{
  "n_layer": 16,
  "d_model": 64,
  "n_head": 2,
  "n_kv_head": 2,
  "head_dim": 32,
  "d_mlp": 256,
  "vocab_size": 512,
  "activation": "squared_relu",
  "norm": "layernorm",
  "norm_place": "pre",
  "norm_eps": 1e-05,
  "positions": "rope",
  "rope_base": 10000.0,
  "rope_fraction": 0.5,
  "qk_norm": false,
  "attn_scale": 0.177,
  "bias": "none",
  "tie_embeddings": false,
  "parallel_block": false,
  "init": "trunc",
  "init_std_qkv": 0.0208,
  "init_std_o": 0.0,
  "init_std_up": 0.0208,
  "init_std_down": 0.0,
  "optimizer": "soap_variant",
  "lr": 0.00703,
  "beta1": 0.95,
  "beta2": 0.99,
  "weight_decay": 0.011,
  "lr_head": 0.0101,
  "grad_clip": 1.0,
  "warmup_steps": 200,
  "schedule": "wsd",
  "decay_fraction": 0.771,
  "decay_shape": "sqrt",
  "final_lr_fraction": 0.05,
  "batch_tokens": 16384,
  "seq_len": 512,
  "doc_mask": false,
  "train_tokens": 113100000,
  "steps": 6904,
  "dataset": "wikipedia_en"
}
Each number is 500 + 25 x the weight over its row's rms, rounded and kept within 0 to 999. Layers, rows and columns count from 0. Numbers have three digits each. The size before them is the row's rms in percent of the matrix's.

# down: layer 3 MLP down (transposed), 256x64, rms 0.268, rows 76-175, columns 0-63
# up: layer 3 MLP up, 256x64, rms 0.271, rows 77-176, columns 0-63
down76 100:500518540520495465502480487456496493502473503514506515518524486511502495491507558458523517489499503500492536485525496500516548522518521517564466490529429478531514519489444472519513478478488499
up77 090:474497441488532491472535497526513523484509463518454534452517498517500503496490502521520465481510531503510541520506530489494503509484479496511513515455511538488555513473460447504494537479472488
down77 085:506487524499492525501508503481455554479489509448493483517511497532542481482473504504507580495503500514464516513453488489497480494525458453486497495519529534472483531493486506485458513541511495
up78 100:450531526462461533494514491529507459492507481529495499542436518477496486494497493478492506466530488506549546495515485489510539510505445493503537538499485531503466502498524529501500520496474509
down78 107:515491495556542491505499478528504502515467527503481528465523495501500533520484500454509533566485548491529488542524512481481491482466543521500506497532478535501524459529485497492509492455499509
up79 093:522460492505464509508527514524529473463517508487477531489519542508463499528533556460561498503480488501468512487499485464493482478490486505455514435512500518524518506523467477486504508500531510
down79 097:497469472462516546466493476494483503486466500486499457529469472451467511520479512525470516480509500473477475492530502471477503554500486513533501483501506481452458476532472488488514481516552493
up80 104:507460523499526498489525467509466470472477529522493511487504496509499489549564517461515510508487482520473519461510495477524487467467507509471447501516505516524478501438523511459491496534496537
down80 108:489448528523510468498491484504521483500491540518519495478504493568470501519527500527530513535529470437514509428483514511534474491523537514472499512517490496496517494542493496502473502475513516
up81 108:514438516475536525495501505468506500549500497519474505501522512460461514496521506469474463470483505532529519511507521497496513510495496496501503503557482472491510423506532535508520516481553496
down81 106:514517523527531472538485512490484493472494481501502470523489537548523512526506518519543535504502537476468462489541524506482484466485562531522501491494476522496487500516513490478517531436486524
up82 085:508550495521453486510521537551503512424485484507517513505492543540537555487492509481485498472508477490496512473537521503519474470504513493486515507532472481512495491501457500533491477475532500
down82 095:515525495473508484511475478487486533490454507497442477510478466500499517484483534488525447515516497544471529486505503530527557490473522477520507483554498495530504527499506518543511488518468540
up83 100:538502501538483497497526491467506455487537448471488507471491471530481496525552518434489449484524507470480465529506493512464473515501531493480530505515491504491481509468533491473485484504491479
down83 107:481448526467482516510542477489480509459495484483519464508454521547483466523510505458451526485512485492508488536499548480498459503521485491518472496499515478473455480482501504539486513473525501
up84 105:507476489528539445486559505506521492493544488471479463469491517524476537503545511499538469542496480490510519523492506473477478485480481545500495516483500525519518507476468495548513502486528460
down84 106:526526475491476545474549524460528524489492462485538492490491488492505498481502482497465485477514484509530504470513494535501563537492513440481537509492483498444534506490517504483497515538485483
up85 109:489496519507482527479458536546513493519529520501495564509468527530508513502455467518528488520461495494498488467507506510492522489483471519518495505518501481449484465497508452506471477520435479
down85 106:531499472501531500483455516482488485502503479491516448507503502512529464542526483482475463498552527501520448507493498571488522480507542494551500479507488508525511475504532518538511512480519504
up86 094:477542522419507532481504495526545479519518506498522465485488469473479487477458469488467473453526489537501529510500480508521521521514508505511465515463467508477534493540496499505512503514491487
down86 096:442487470476516529501453511495475460456476451485479530497470485544505446497508494462487546521453496490485490477511452501501483503501470491497492506502543488519503470496500499495476491484508461
up87 095:528517490538521463531503496517536493488521530501519492465537494464486461485482514495506486483518505447489495493534495505500526500553543507532525520503427482481547492498504495500503479448506477
down87 101:460513493481510482504517481496501483470463494501500544503517527486519476434508494474488527514540492536493514458467534512537494505539509480439467508509544481519486471480509481536507515485490539
up88 099:482504500458502504507534471477470517552523512534468470490500481483473458456528543463478525501516447491492522513525545526504491498512482476486475480488518510551482465501524529510475516521492502
down88 096:497544542469494455507502487501518493504429500539484517511514501523559531527508477536504496447471514509497526510499528515498508466487477479530491502510510496483526515520509512524484483458556479
up89 097:507451509522526525511468503503491478519517480504493539502540490487493464468499474547477515537490448542517506456523472487494524496518527554550449473497488499523506477488505499526509467506498502
down89 112:497507495513482508489507490505489500522463516479571484533509458508534512458496497513460484484562508427504485496524499524501543447499500497511473510512493466473506496488466500545506522493488481
up90 094:529530523490484483460457462511512503469500510491508522510498470535497506470502508490495504540511509550524539457526460487521482480477439530465551476474513479508519499528475477525508489503521519
down90 096:501518487528518493468546479499508495538527516496500532474531560522496520548488515458489519519520519492463488516458460550521534494475486488545489503484518519489490500487508520436505482515502504
up91 086:497537484497496517496492525518480463515459456490471497459516483484493505489519479514554497509480531510475515491506473495500474484475493481460500485529467507488487582510524506479554531463475529
down91 095:508496507463521469530520471491532515472526571499536503465492499500532491511478472494523495489521492503457488475504484533478515517508507539505541475492562481465483476527536486514512480540470487
up92 101:506569504501534506489513512499521440456473468479499483455493470507528523494487498481492529499507535535504495527488524493489517494494449534482503459502525472505474525496564510488466476492509496
down92 102:500503493524466526469462495482466534484484483524477515539488478496481428495502477477483461430475486478536466507486519492504489473525522500487488499534512477512482474519460480488541490489470504
up93 098:549531504549529494535473533534473501488489498501486519512493491485512526517508496495540498500445502477533469520518504535439452490516506517505482537471472525488482476481529485520515465463493517
down93 102:511492533496515507476534521490486507543489450525501510522483533521445515492558510500490543563491505515508540456483512468510497487475486531490509541464499531480533477502462510490514508498496512
up94 112:481493501502530490527517510502449479506541515516504491545541523493507435497519496512471506547528457494515494468529473470479498505526477488494509504491500500570463478540531483489498509509509542
down94 088:498477510547521508481470451495523516454509485540523460520485460519498559501501503528529502475511528533473514477494477479460503472515527502512482506550483469477472503501529490494511465484477463
up95 104:550492529474493494497484474509493502490524516502515508462504486466511535520517490524556513515506551471492515431499523521507490481456518529512522500496492528518504471471525539477531522559484503
down95 099:492486523494518486460516480527516515480560495508516508479476534502466478456446480491499511484493437515514477494480553500480496545482474479499511506507484504461490529512522514467446513470517513
up96 093:455465459532517460518514484523522498503497489490488545490511472485524553522504486495516448487524490481479459563493512551511489465492512468458501501473479539458499503500505498506507502480489506
down96 096:504505511523507474515448515497497461458467456509475473527502502503492518512469498514505507511440493497543494522505522472524488529494472478516504505556495451501501535513460515471524469519485553
up97 099:448536488498506500512526488478521464495496483491485529490532518513506532511511525495490501511494477561487532488508514502515523455508427484472490456494498517517530491546519475460508459503504455
down97 098:525468550483531453493569503502511540523485485517518461503491526498507491535520522501498492510501480525493491529524469489465478488494546505474504482529497478491455501517544496521508537541468524
up98 102:516501466508513487533429473555500510496542530489507477470460509521524458482498494499502448537472499477497517473518496482513485478507494494467508510470510536476508531500517481557510517515536511
down98 101:497519484493481451460525517493499489490477499538489536490480496524488491498475457488485480501502499517509444534511505519512527520512519506500504537472519492518566553525488528509494431489506545
up99 111:504525561459482505532511481501493469515480498460501456444471488492530492551535459527527477532483511484520521517531484516507474489482502514455499511491495525487496522490524477511503491513524446
down99 111:525511455526483468519505536462530496471464506470530505522541525467466481490517534497470507487512485520460504512534457460494541502483526524546473504502495481460504505510490485524522547494491508
up100 107:553495528494477488542483495478476501522479516489503519502467450493475492505548528515485525487513462480501510468506528504541453468526520503486498453526497482484521470502505499498493540570489520
down100 108:484536484501531481526550493510487519558504494468518479479472481537560478501512494494498512535480475474499519432513497500510494506457508510480488471534470503496471475468532463501469501525509502
up101 096:509509533479501449459514474515530535486517485548504517515446480524494518509519536492470503501506459502473553517538481511512519484485481523481461506497498460500520479462474499471494510485446480
down101 099:474511497485478517483519531514501488494523528544465455485472510540493477522547463469509506465482554519476497484482505481455475516507500508489557480479449510541465492490526503479502505496473502
up102 101:487501515444494544500529476540485537480485493491508507515496455470495470485541518506532456534551497515479512538511499473510500474509497511528515513492438500523525455533520513503470502483486520
down102 102:505537531511544500577491543517500485515487506519468477482580536500525480490483502478506517518480472518514469507488504490536511514504507478523510475519521526523520463532494544517494494508525505
up103 081:528523501455516512490508533477539508511497459501470528506520476475468493547495484461507474505534504512474523532527539501478530503498500493502454547493485507538546543484466461486531499514515482
down103 090:467458487479470483493499504525449495519514509531508530500482516553500478460522503520553514480485508497469508495448442519488488500539534492523493491495454495513513536503478478498467500513455497
up104 092:491553500474508493486529483493474475516497503550505519469496488468528501507510476510483483471497480474549507458493467468468503521502509505476522505523510534450510502473541515508524502567462461
down104 105:473490496514531470497504499511544489494511522526479464506471526437513490508469528545510488462473487514489478520477564484553503493517493486517500513472505488486544493499488504499472457479444482
up105 098:470495455508479507474465500480549465505475511529500469526526529506499464499520491490480527537492527503490503485529509473524501542507491463540456512442455483508486479525537497492478493544493490
down105 099:533481551501476503514498491447494522483507494500492484483490485468500518492525485505509510531571500505527467513448510528461438490500488529525547521480494546498543503515504505498541488502487494
up106 097:519537504487551486470502472473530520510514495515438461486504501536499494512500519539491482525492513515540519526523499493455505518531484553489539530461495500492534501505451501489506536503489457
down106 089:507496525490513512486483471473498486468479500479473522555482536532481533470458453497524560525505498494486506507502474541458512522519499466486468497526522511483463517541499471483510510504447494
up107 108:520514504513567489502495473448536504521526488498471463527477451495541521489501502518517457541517499458489474557500492494491536493512502546505508498516482480480512457457507529497504486503498503
down107 100:473480507545471532521528504515515511521492508494451523477528496479523533514493476539519497461467502539523530508500473487487476538490486491518529481520491464511525549520542503482495471470552471
up108 101:521508488546482525505507477490501470508491514511453519504447497445497488499497509542507460519539516529497525505515456501483487486478466479509516519455514548518508542498488511473519533538550499
down108 101:497462546478488461477477518528523512480469514489488476463540490496490505508467489503497511566483469492497517487493519521496500535499502541532513504510452473522459525473447513493536501454491500
up109 091:508512502511501510502543466501488507516511514504483549479461487532534478481461522509528454465524480489532512507496460523460487492507513538466489477482501506546473508569511497498525512515529455
down109 092:497492513458521470466458503493470496483497519523493474500491539571475489523482522495508513468510476507476520474516492517508491516459528461511436512471532476452522516528497500533509517468497480
up110 105:470475502498490483471507488502490495496498478456474508473546532442518496504459509474545519484497531465517502536535499508456469475516448504501519487494516487526514490453551479465512510512520512
down110 102:483495516507461504472524556537536504491495519516473506516494484488465450558515511486465471472484487538478467514435480502524534508515510515539528490491510510507497477468525500474506467493504472
up111 103:566492487479471511501493489490494482496523459490458535543534539466507495443501508521527492496523471480492511512494538516493494493530470495482479471529507511512515440463508502473488496519551493
down111 108:511479537477471483511491512519536507472556490523521503501487461473513514485507493461495534513507530467505485444479532453484536483478501496497473443527514510507522470485472487507453488486485540
up112 095:455482481484510492493466462495475518539484517552446488490500549440510490477545510505514530540495490495530546500516485509492469515488501505472503533505475506510483531505475493498465485500527457
down112 099:481519520491505493528514481503507487516486488510528501506491437516515515454516490507493552482461475465472518497530500511477464533455493485515440454499509514447491484493564523510487506482490505
up113 098:487493479451521492523500498510496507483479520506490467489510486463525499484537531495507470516485565487503491543495480524510492538468557527456519486476501530524467559468516501494511487532526474
down113 095:519500526459475510477540507490525533486500494519500511482506413536522495505489520472482501546489510450479528520514490497531464509486497472493460481537548506534529506527517480472499496502498478
up114 093:456506484489500484484514477481489487495471482495524524519481526532482503497536477501531504544501451536506528493542483520573507488525490501478529469522536523502486542499452459517487478467500492
down114 090:504482526481541534506462516527487520483484484538493502516553483477510467504495548504476540504485547436510505483455484493486471526472509511536504494483502486489483467518489536495468460513510469
up115 108:543490477458471475529495497502517476560520530517501461500474508512484508469466496489532511507498498451522521504484540513523501449460508522505498463495452525516540500513460523525510494492524525
down115 104:518505504468548463519508477460496467499493496544495565519515489533484519502505491488469522462521502540491471478517494456556485553470491512464497510501501500512500514537493534511493477529497479
up116 083:498509472474501489478474492509570531487568490479493492491544480520516526541469481493518486492460486530482488520519483523471466521486501512454497484502500495521464485504527541514533506475520544
down116 095:446511520466558475474506503452484502523466500502522457501490528468457528531501490504520532465503523503487504477538503482520510473450506526510553483504480504493504519518531504501453507481492515
up117 112:502526512513539455545475493510499464544503485539499530445485498522479519519498538536477487509524506495519521500523519452476505520477486476508474460466476502460513549489494524483498515522486466
down117 111:495513521473511515491497486544525506475482461523487489585496506530506490474496514490499500544508555478513456471509541502518512477473479521471484494500465467529483527523509511521521459508533520
up118 110:464560510514495489513479478529479503509557506457490457503469471491507482501537545486490510550503499510486513503540521483459489512484509485498547519527488536544488476458514517478504489519500477
down118 110:457548492512527490518486501525492488468512484460507461513535521470467487501475493527509530483476503489430469481475559520500529512508460484517555497524471488499488499509472474495518470497514507
up119 083:495468461461500473479512491517524474476491501459511527496493521539500535466483462547482500468529520451497491533501442503521505501454479538524478522509490483501521511445526499522500481516488493
down119 092:445544533492489530513491480528540539504482507470531527514497509514455506507502508480495487502468486481471511498468471535482525543486507488526483514480461544502472470521525531488456467501509464
up120 086:505498525483539481502495552519502504508467496522510529513537495480510525495483464533492471526453504453478536472516456518470490528502528527501561483513452468478479507494517514470521510467499491
down120 098:521460511499491549500547476463508497492463510468497507494461511526542481504490492469510503509459520476514529484501527487557518456500492461502500474514508502498497456533558509499498545516532485
up121 095:503477494479493508491540512507486473539483478511485513542532495469463451481537532498510507527514497523499484533524479466532473463502453488498513477521508495552477516528430497505498521509539502
down121 106:481487515509529502487526508515526501490523456502451505522501500561479500508495491506477546513462489508548559472521483482492465508485473478500507542481461511476502526534516507479437509489508523
up122 097:519496484491491537494495462495516483516524502463480485523523538447494517542544529499501480471481515479524518481529478468531518493510468489543497523472477548477507490500527494512489474428473486
down122 108:468507465491495490526474518508507516460486489538459522485477470486533488475487479522476492537542453499511466517516510534449489471522533511475480504513499516534478505518438481494515472512476537
up123 096:479489504507511491459490520496512476520534489497501502485493469508439522543507526471472475555519505459501509536518495453483490522445522495517502510474442499521529540484504494491525523471531486
down123 100:493531534505498496468476525516521536487529548553513463500536486484525476506526514509511540533481484502484483528466479473520483510478452501472442488480506482518521476474510465465500466520511499
up124 112:519504502458509490547486538533481451487526487483459493516511476490467542445554483510504502540475454494537466517518486504514483501517515472515508488525492515522527489527487463506477501518502464
down124 099:509488496495524543503482531513471513473528452514574517520475471460501479521490451530485523502481512492531516519482476503522507532524521493524517552471534514501486492459495517488521481484484539
up125 092:479522511488507454488513468507517445553508490482499494499506482488520556510513465518507561481491522467515478518520500490488455469503497521492452527509479516507510458560526515528490483503483511
down125 097:497517511496509507478492538501477502456520515473500507506532475547531532538489468489525541471457485538526448477490457509485514499496541484509477518511515493490505494518464476503527516508431522
up126 102:523541471508479475478443495526520455480502502471527502515521498490542522515529478531500472504489535507451464442465513482509466497497501504525506465520484519481449533501497515494494513484461507
down126 098:527476498502493530504541499500467504534471517519526485538493499486504509486521475453565455442488501476469501535515487500478526495479499504494529515485510477501522466514530483512500480505565458
up127 099:510513458485499524500524511536513517529466512507509525509501493527498511508502535436476504542472509465522473505489555493499529482508489503500493442485513484533469512521476479467437486538480480
down127 104:505518479511541516518482459489500486494495486513506458505523516497524529496527536516469524516507496492469528541512491533488488435519524463492499510534495507525549540468490525462511516501518566
up128 099:491496546450491521502493497554466506492501472490457520499499504490513456458499536472484493538466534494531533469495454480505504475516518539483471498515517475470482480513526475546498466485488494
down128 098:544516474514495529471506502513497527468512502532498518494554516492506547528499549512497497521521481492430471505491519494481500486543507481518554530505478485514515482450450495496515479532506495
up129 101:489507499531473506529476507541475495441502552486487480502469521530481521484508482530517457501512466526561474522500522485499473508533502488469498450510518519521483496462490528535535514471498510
down129 096:515473441496485486468512455495514539501516478487443512512485539509478489467498500496538517487461466527469505490478506482510538547513484489482551539463487503487488486523529495485524487469515477
up130 112:555511473494477512488457514523523506510488510512507468507479516520505487458487507518539505512541463465489480496488527519534482487503542538495524446528515460529455488471490467471497522505484539
down130 095:489504550482516501531482519496536501480500486478459470518527515459451518510463484548442513451463469511472527503505497475487478501524502501485500512482527547514477510528531523496511482463504506
up131 093:510506459544513508483489522468459493507490466505498496478509469469500486447519543511541505598462502541499477528516511471517493503528504505503501491508449513510484500499516478483496518492519499
down131 103:529491531481486477524487477451435487531487516517474496476542498472491509479523477478508500499496497523506484533485503532555511507518493531512513511483511552546526527507487532542511485514529452
up132 095:497508529547504484536474538464503481484514499458443527531494480480482507510492449509517522484523509525467516548520477529470466472552474528512503491475513473482503500493501517492485513472535474
down132 102:524488466490462505496482489492520497481524504546518494537545457501479504501522501451519542497500521435536513495483519436499532489498482511524487529489480503487501553493476472492500548502512497
up133 099:559522502483482519489496491511519490497490474484503457509502566512509506540524481483519502492466514496489533507520473559491504437462512497538532478488464519505532517479484515492468525500540487
down133 101:509465525517483479544476483464484531507472466462495463526524489499470510507537521503493527475500508507458520533491505508499517505501434501503540532517533491537453524496514530494492493462495454
up134 101:502499483479519494455472506504479447474530509522454513537473522508519497502493510499489508508478510486518516491497503485498507462456482519554483504506482518468477507469528563544541447498482468
down134 107:529512487499528532499476499503484517512453507501502530470520507457530498505480528482520477452494539476447462531456483512545478488481487502533445515475544507482512502520488502494482484494546496
up135 110:507474503523518502473454483485523502518543486474451498472491441488501466530500525496489470481532489445490497522526479516522499488451536502488500519533503506470513524486483478519555514503462529
down135 107:498507490504529520500479498503489488429512511515501486466503482477490473506512549499517541510533503454444452509457491546476466462517536466519515531511509513527515472506508510514538500507504483
up136 115:507446533528511526531483534490507514508555570479490508439532519505476512523490522473468467491457502470503515506523495506491488485489496475501542537511473498493494478525487500508524465513497473
down136 095:488527497468526488524480490519498515509478484531512506516478488538499548475530479533517495505565532526522542522476477474524489506502513480509522504505461552500483521568491511497522462462489507
up137 108:483524509538472548498514489500455498509511502468524519482468517484529494509486504528500470516458541557511529467509499488488513505497484485527514507510479560464496467501509455486486470524445522
down137 099:518468469533484524491478549483495475493513479502505486504523481495504490518482432521500519487476461452499483466477503454471531529481473536512536525477519509483492541476459518486515522492539498
up138 102:513510490547480523476519526496496485562487512515488495526487505464492497535549550491476492499481522496517506564524475462472516533514503489460516500512481478538533504496488507455482511516521458
down138 109:504510497503476541504483489464470519507503486504498504461577454469479514511515546495503498485494508510513504510495474486485537538549454491501565547502504520506493501475490535529529503502527494
up139 110:457478454494492516450527515519483502524549483467525483541460507516507509528481502498470490505501486501531498480479526475479524491544513531491526496495486517508503517523446476523454508488464550
down139 113:481491542492503493477471490481498507520447484498525553447477501515485536505495479442521451490496500479467512485458520493509502524471465486491527474494492510530509509530538477497461532500509460
up140 080:512498486478494477443490508502512464508486473493473494485493478475487456518504533479506520512484451508499462483534462487557523485519459452468488502517505525546534514491539532483517495522483530
down140 085:522489472520521522519537513462527537527478481496511519515503514516542488454505472484561559477536533509499480510460514536476514479475528523514487500515524531492472480501470489525475526487522483
up141 094:497523524494505522527474522498477493481491543520459456481485526512476493530510547521464515526458521506495483516478509450508496483484497515457454524474484466534491494477475567517518510521485504
down141 096:546518470491514521523496502453499525495469480501521507486509532510559496523487528483494498488506484433536502450484520479481479498465554476556517506479509524487524497476527504521510505524529490
up142 101:512478438499510522474490518508454493476532459504499528516524523502552485496488505511507518526511509473514532535568489529530505511531474458485532500469522452495499509545503480491487493525511496
down142 099:515483528516498477461491542499493540526505495534522472505473488464522464506515525477504488485490466526506471479521536482471488523469524518523489463456509495484473454509529522504513547439507473
up143 089:506479480527486521499516481509517517476493515476545542473529521499494535514560504477511514499490552482530500471519468460496462515465489454501484487544459517494477521466457489518507524480516480
down143 092:500495494477535485450527482502491487504509509485490505443552490492514491480487512480483511505520530549502509492487466501492522561501498500544508537474477476523559477523485493470529445513519477
up144 087:488532455515478483491496494467491486495520479501487502497496518496495532504491473558464506499460491476498524507562473554490478554495498485493491487480504504503533516528463450499517455484500446
down144 092:490449509516470535498467462501478500496543524524488464498518486532476477490451524472518502485489499539471504505461518497531500501537520473532433460528521492517486502532500463518497524511505510
up145 104:519518501507527546453512513510520489486456486452552497505471513493531547521501505507510508491509534476534495540506464545481502510499467496486518519504492528479449466483495534509440482511509495
down145 102:533498498522506487518468474481510517474455495500490490490482557503513486534481544520460475527456490502474515524496525450540512486482523507513475498549552494481505527440518511499503528496488502
up146 104:483491503491488523479513535540538486481548525481521476497487495531511498479510510523466535482521456502492503499511531463503439458459486533525497477491503488472489470490468548499464482463469510
down146 105:499533479526466453513543514490468505487478488509498507514479497475494547480466500542485473517456510502485513460479507503514537505524517483473495488508477531512516532505540487503499584494459519
up147 108:480531465518486509510532455508529491464527471481503479478496479472500510490530531457521464510472491515489464520529499540503502550556510517475516494487491497527539508520526457515518512461479466
down147 114:492449507487495522520489533543493483504486509487530473509480529486555502494505483467446525501488504487527510469471520476487488514500459489504537544497519460519548478464508465522524522524544494
up148 099:491502483507565486509485487458508465485466444515493507470507533478516547541532516491515502533470468495490509490492498516509504487497531503534508509456429526479532471503517526495471511487505479
down148 104:480531507495492519536472516466504533526457496499490532513491523491537500487510482491555549525502499437498489490517484506479527514487527464544503457517526546510476503485451469506487505519489526
up149 083:475478463523491479435522498529498510496502543494467527509511510513485517462468523512527460546491495510497522475463505501525496507507509485560506452499476438478493524521509522513501513539510488
down149 089:518516437486488504561492477496520524489488493493522500512522495531504507539516474502525490499521499491477512474507449528511530524519472443519474538478460498525522509530542495487538512514490452
up150 099:495490484512496501490487543543512524477472527481439483499520455497510493514483504502489474509488504486503462456478507510485508500521525555496484507528507448491521493480504516477502528572547459
down150 103:481487519528473477519493438483503499489474463518512504497471493510520526477484459524470500466467489512506492541489545525531492514445517530524469544506553519512519489515497533512511542525501505
up151 096:483519524524486506496543464511498516509536492505484491463436477510471506509441525539518501524518480517530477448500520490500486499539510497474525489511464522477522543475478504512443519501478506
down151 100:554518503467491484474544481522481483469463491523475478497515509516517471527486512452532458477502504483465475534502503462475482483518530502521528489495500488506527443495552521503493480516531535
up152 093:537525489511516509499488523515540428489513512486479515492528495487501506529476488451459497489486490468501457480509497518507506503485499510476552476489492487494510534572498485441518483476535485
down152 096:468528502478507487512503508535500545512498492504480489493507546498485488504541496537479525477527449489514466523533540484540517470528505482529473516473514524553495495458480461496480487526523548
up153 093:479509486509491490481479512514497561480518536455502481519544543487493471486456545472534501550494451512475475515508481481500508505530517530484484501519498484537475532521474476502491531534477520
down153 089:494457534487536451456465482503503485484490479511559520501509520532516515513481493497484507487513473456472502485465482508438484539461502479500489510545534533509496545497488495497495482471489511
up154 093:484478490515534482510445485514476470521577520478482477454575523471474511486516484511480500508493498521508510527501495485530483526521540498517548483485486506524486507532518500530486517488478491
down154 100:484537480522497498512454481510486514525488501577525477474511523544517513516500487478458475501468493480453508543512463511484504464484466497493504529510533467506471532541491518524483509480529505
up155 111:463555493460533453484466512515510519500488468511473486485511527473530511520533520502547508489488492505530490482513489487515519505527441504490482454507497497517521502548496506563461492488502472
down155 114:520481471542498484459512502527508492541511476532534471485496490534451487494473528538460458516507467494510527510536517486524480465488514473543491500469492506507533480483550505489507482465465483
up156 089:481476525518434517519498548511472477518511502510481468485519517509523481474471465519518536510497506492503522521506498525522472437458489515551476448490499504486494526498501540519519530501465481
down156 098:526491497497515478519500464479502521508463468515526531504480437521543497502502531515437552514508457530498532483525500518499495544487461456500462532495508514507506475496504472518471480509505485
up157 109:515470511451476525512504486491496459489498500497470474532526510482540483530498515524520481517465520460490545482484510496502551535470523531520501463499465481493467538474522521486506500535449520
down157 109:513468492545465527496515499511541491505501474476494482464487482465511500555460493510500528490459471560525482504521496530449429492497485486486501502464504477505509523507527494506465510499515527
up158 095:521444466511503496520471538517509505469491475503522483487504534508487548560509505491508515498474507474530484518532512520466494493466510464501494471479485451513530472462509504562488464497475514
down158 102:519506512507487537524493492511544501538490522526504492486478507523524460488509456519559475487494489530498543516478486518495538559537522498532530504542492467488503529457475528487477491467497516
up159 105:490527483516524502542520523492500484495521544508495528526486456507511481474504469494452460486516497500460468536471521512515446507506523507502520482505486492464495466495556467531470512473527544
down159 100:503468528492471547479490482498505513476485469516515478533476448499512507476483533540523518511503484514523453505435514502500515513496490454491547457504500537464459493502539523496501483513473494
up160 094:512508486505502521533490540473530464479468554449477481513514500532459518511543481468486452458522506511512484494492537454537486506484531496490519538473509520518511506500496458495474497513505523
down160 099:476511501475512557517467458506495527459474552511521485513492524480487522533482502528488472517489519486506500467422511505524492534499457479505523486489535489481536506475522483506498461512475518
up161 101:545480484523519534469474501549478516497492505539504530512508505453499457521468514494515513512498476472457525485539555521464516532498465523522484494510471488505506535517490483471457470527504493
down161 103:513521475557533485544481508512485519492466483531537520534508483512515514498501471504516557495517517482500489509467486489527547509459525487474456532495504498534487534491454543490497497481462490
up162 084:510494522545501488535487509505454483498451534494488506520495519529467488464499559482493480538515476480514479488475541518517461522501517492449495521496469480522457515512493512503474519540514548
down162 094:480505487469488516501547488488494502518497475501509457467523527497455458479507469492534551478513517470508512496550463490459506497486504515509523517452494488458508525497512470489447507454529512
up163 102:477541507461511533441467535514504499512468503518476482485500512476528507517495494499484523472465525521439511532497525503532514510453521517501483478490450479536495513464529510484527500489453507
down163 106:497459479505481468527498480514512495475536504518522529523541479513486491504539495504490527530492488515560476505488490451476558545491536499524538478455501517449478494505491498505465486487526487
up164 095:517533464534522481479473516454491505453517502521496513496506525542493489523498504489503468507503465525462535516498492511514448462476492486470495509507568473493493467486494525520513531516439504
down164 109:512517470520472505489500525464501521508494501531470502456510449543539458510529502470545483527535459476491498519510504467523496518495501450530530540471494523481505464500482501525495481525535513
up165 084:511487545533488491459516527511517480456480529501494476493460502486492514469468492489491486522511460527522489532502487488529475499484498522475448518495492442522544501500515506511516484523451564
down165 104:487486514475517507486503524513534552471476475527498508518483513499537507472438506496516441466499492513493502516507545485503470475515445514516508510490503498503526501487556530544525472536532501
up166 113:490470496521495498472490518516506495529490499478506512528554506470475501500505453528477503519447523549502496504498431495495448459507498513523478500493523528544475535545502506467489501509462505
down166 099:493495516484482489527521467472455503489512499504485467427475508508514492488501540501521516500538481464468544491514508479507498464483502476505530496525463529482518469453559520499503555508503506
up167 093:499541537533507519501502519517470510523492468479513504475510485471492539479497519456444481526536511521532503525543493435503552519491494461513455517489514486508499496500501475473484495528472527
down167 094:532515465486521504488472542488490513541496498505508481503492450514499469502528455524521498496456474514482499539478476482527550487505518464462509447448490476491500520487522501504494476536459523
up168 097:515489529496542504498438489516507522586489498484482533536525516474522489506475432488507462513502489519519525501499456495471499489509466469513492484478478514515483487515519490499466521517529511
down168 087:479453495493452479536460462493522520475500498525501422522501502475506473549493491521489507530501509502460502492491516494512516514502507547482489523555523470503470529525526480512519519478514475
up169 099:524499433521490471494526506457555504504522508474477486541543497511525481546477525484485521502477469451489482504517506527490484523540503486501494485471492492487471507485511530485484545476452493
down169 085:549523517461504506499486521539497497474466513450494415503510504517544466513512507483518555494506488488474453486506470463493492553520496497508503512477521501480474532483508501490510482520495498
up170 100:504489483530493485465505555521538497459502553483503442487524494469461542509508454492498487549528514474541494531506535497517519494475497497502500522524484450485487505518493488523513493462493513
down170 100:514462520487502520497540492529479495471469513467457491453545464534527487518568507492513511504505482461546483545511512499477527476500491453473502484478505492497519499521480471534522487496510513
up171 101:455521539508510522478514495527497459533502508501495492492485489519514446480515489516520506453527540496530521516554453477495500489506525516485504512474467505496522519508455482516555444475492499
down171 098:496482486506482473536500507488472480474483506508489506488470515509476537533497486491528538528462471510552482537509526504526542504486529467465538485564546520512533496475510483485465536512507511
up172 097:504459486521536481477525461515508481507470503490456533526545503476507505501473496458540434537474523477507511496492493533496482543465509520506523529478518506487561496485528472505500497492506511
down172 105:520529516478495496499520529520502513532503489507476496462539560522488552483505503514523539504527497460498490545494473477493528497538488516499527517474477524472528513520479503475495562458543498
up173 110:491511494512482457511460495516508496514552515478487532525513537543518493479479509483475468584466481473473490453500470526453527495496510532486499525515528491539503489512513509500509486529496491
down173 091:475466495479458495492461509488502520505502479494493492549507522453476484496519540523510484502489526471490471500499540453481541520568507494506512532507551501489517552511505541460506503490512502
up174 099:504518497496528487466503480518496493482500408492485551521488506476504506464497499516491520503497494508509488506496452575458468502501482527478529520502496528524519500487518537512519457481460498
down174 089:493473512537479509501458496467523518527504521519531505475507499488504472480502551555495504489508516457438518511483551513530483541465506512499514522474459503491503532549511502498541490524520488
up175 104:493462456477498506474491522554458542521524503451463526522495500462520473497528538489503507521491475458518466468511479517522444483487480504483487508474525528488508484504503479517540507518477520
down175 098:494510485526435550533489492512509471507522508497499485497539529553527509536475474484500472489501527501470538522478534496476494509540545467534515535456500501514511461492515519503484493481529491
up176 113:525502517499496499483511543486474460507539508521518482482486471510502466551501526535500530525519478472536550491524491492523509473487488478490490534493528500506501522449465483496450477539495444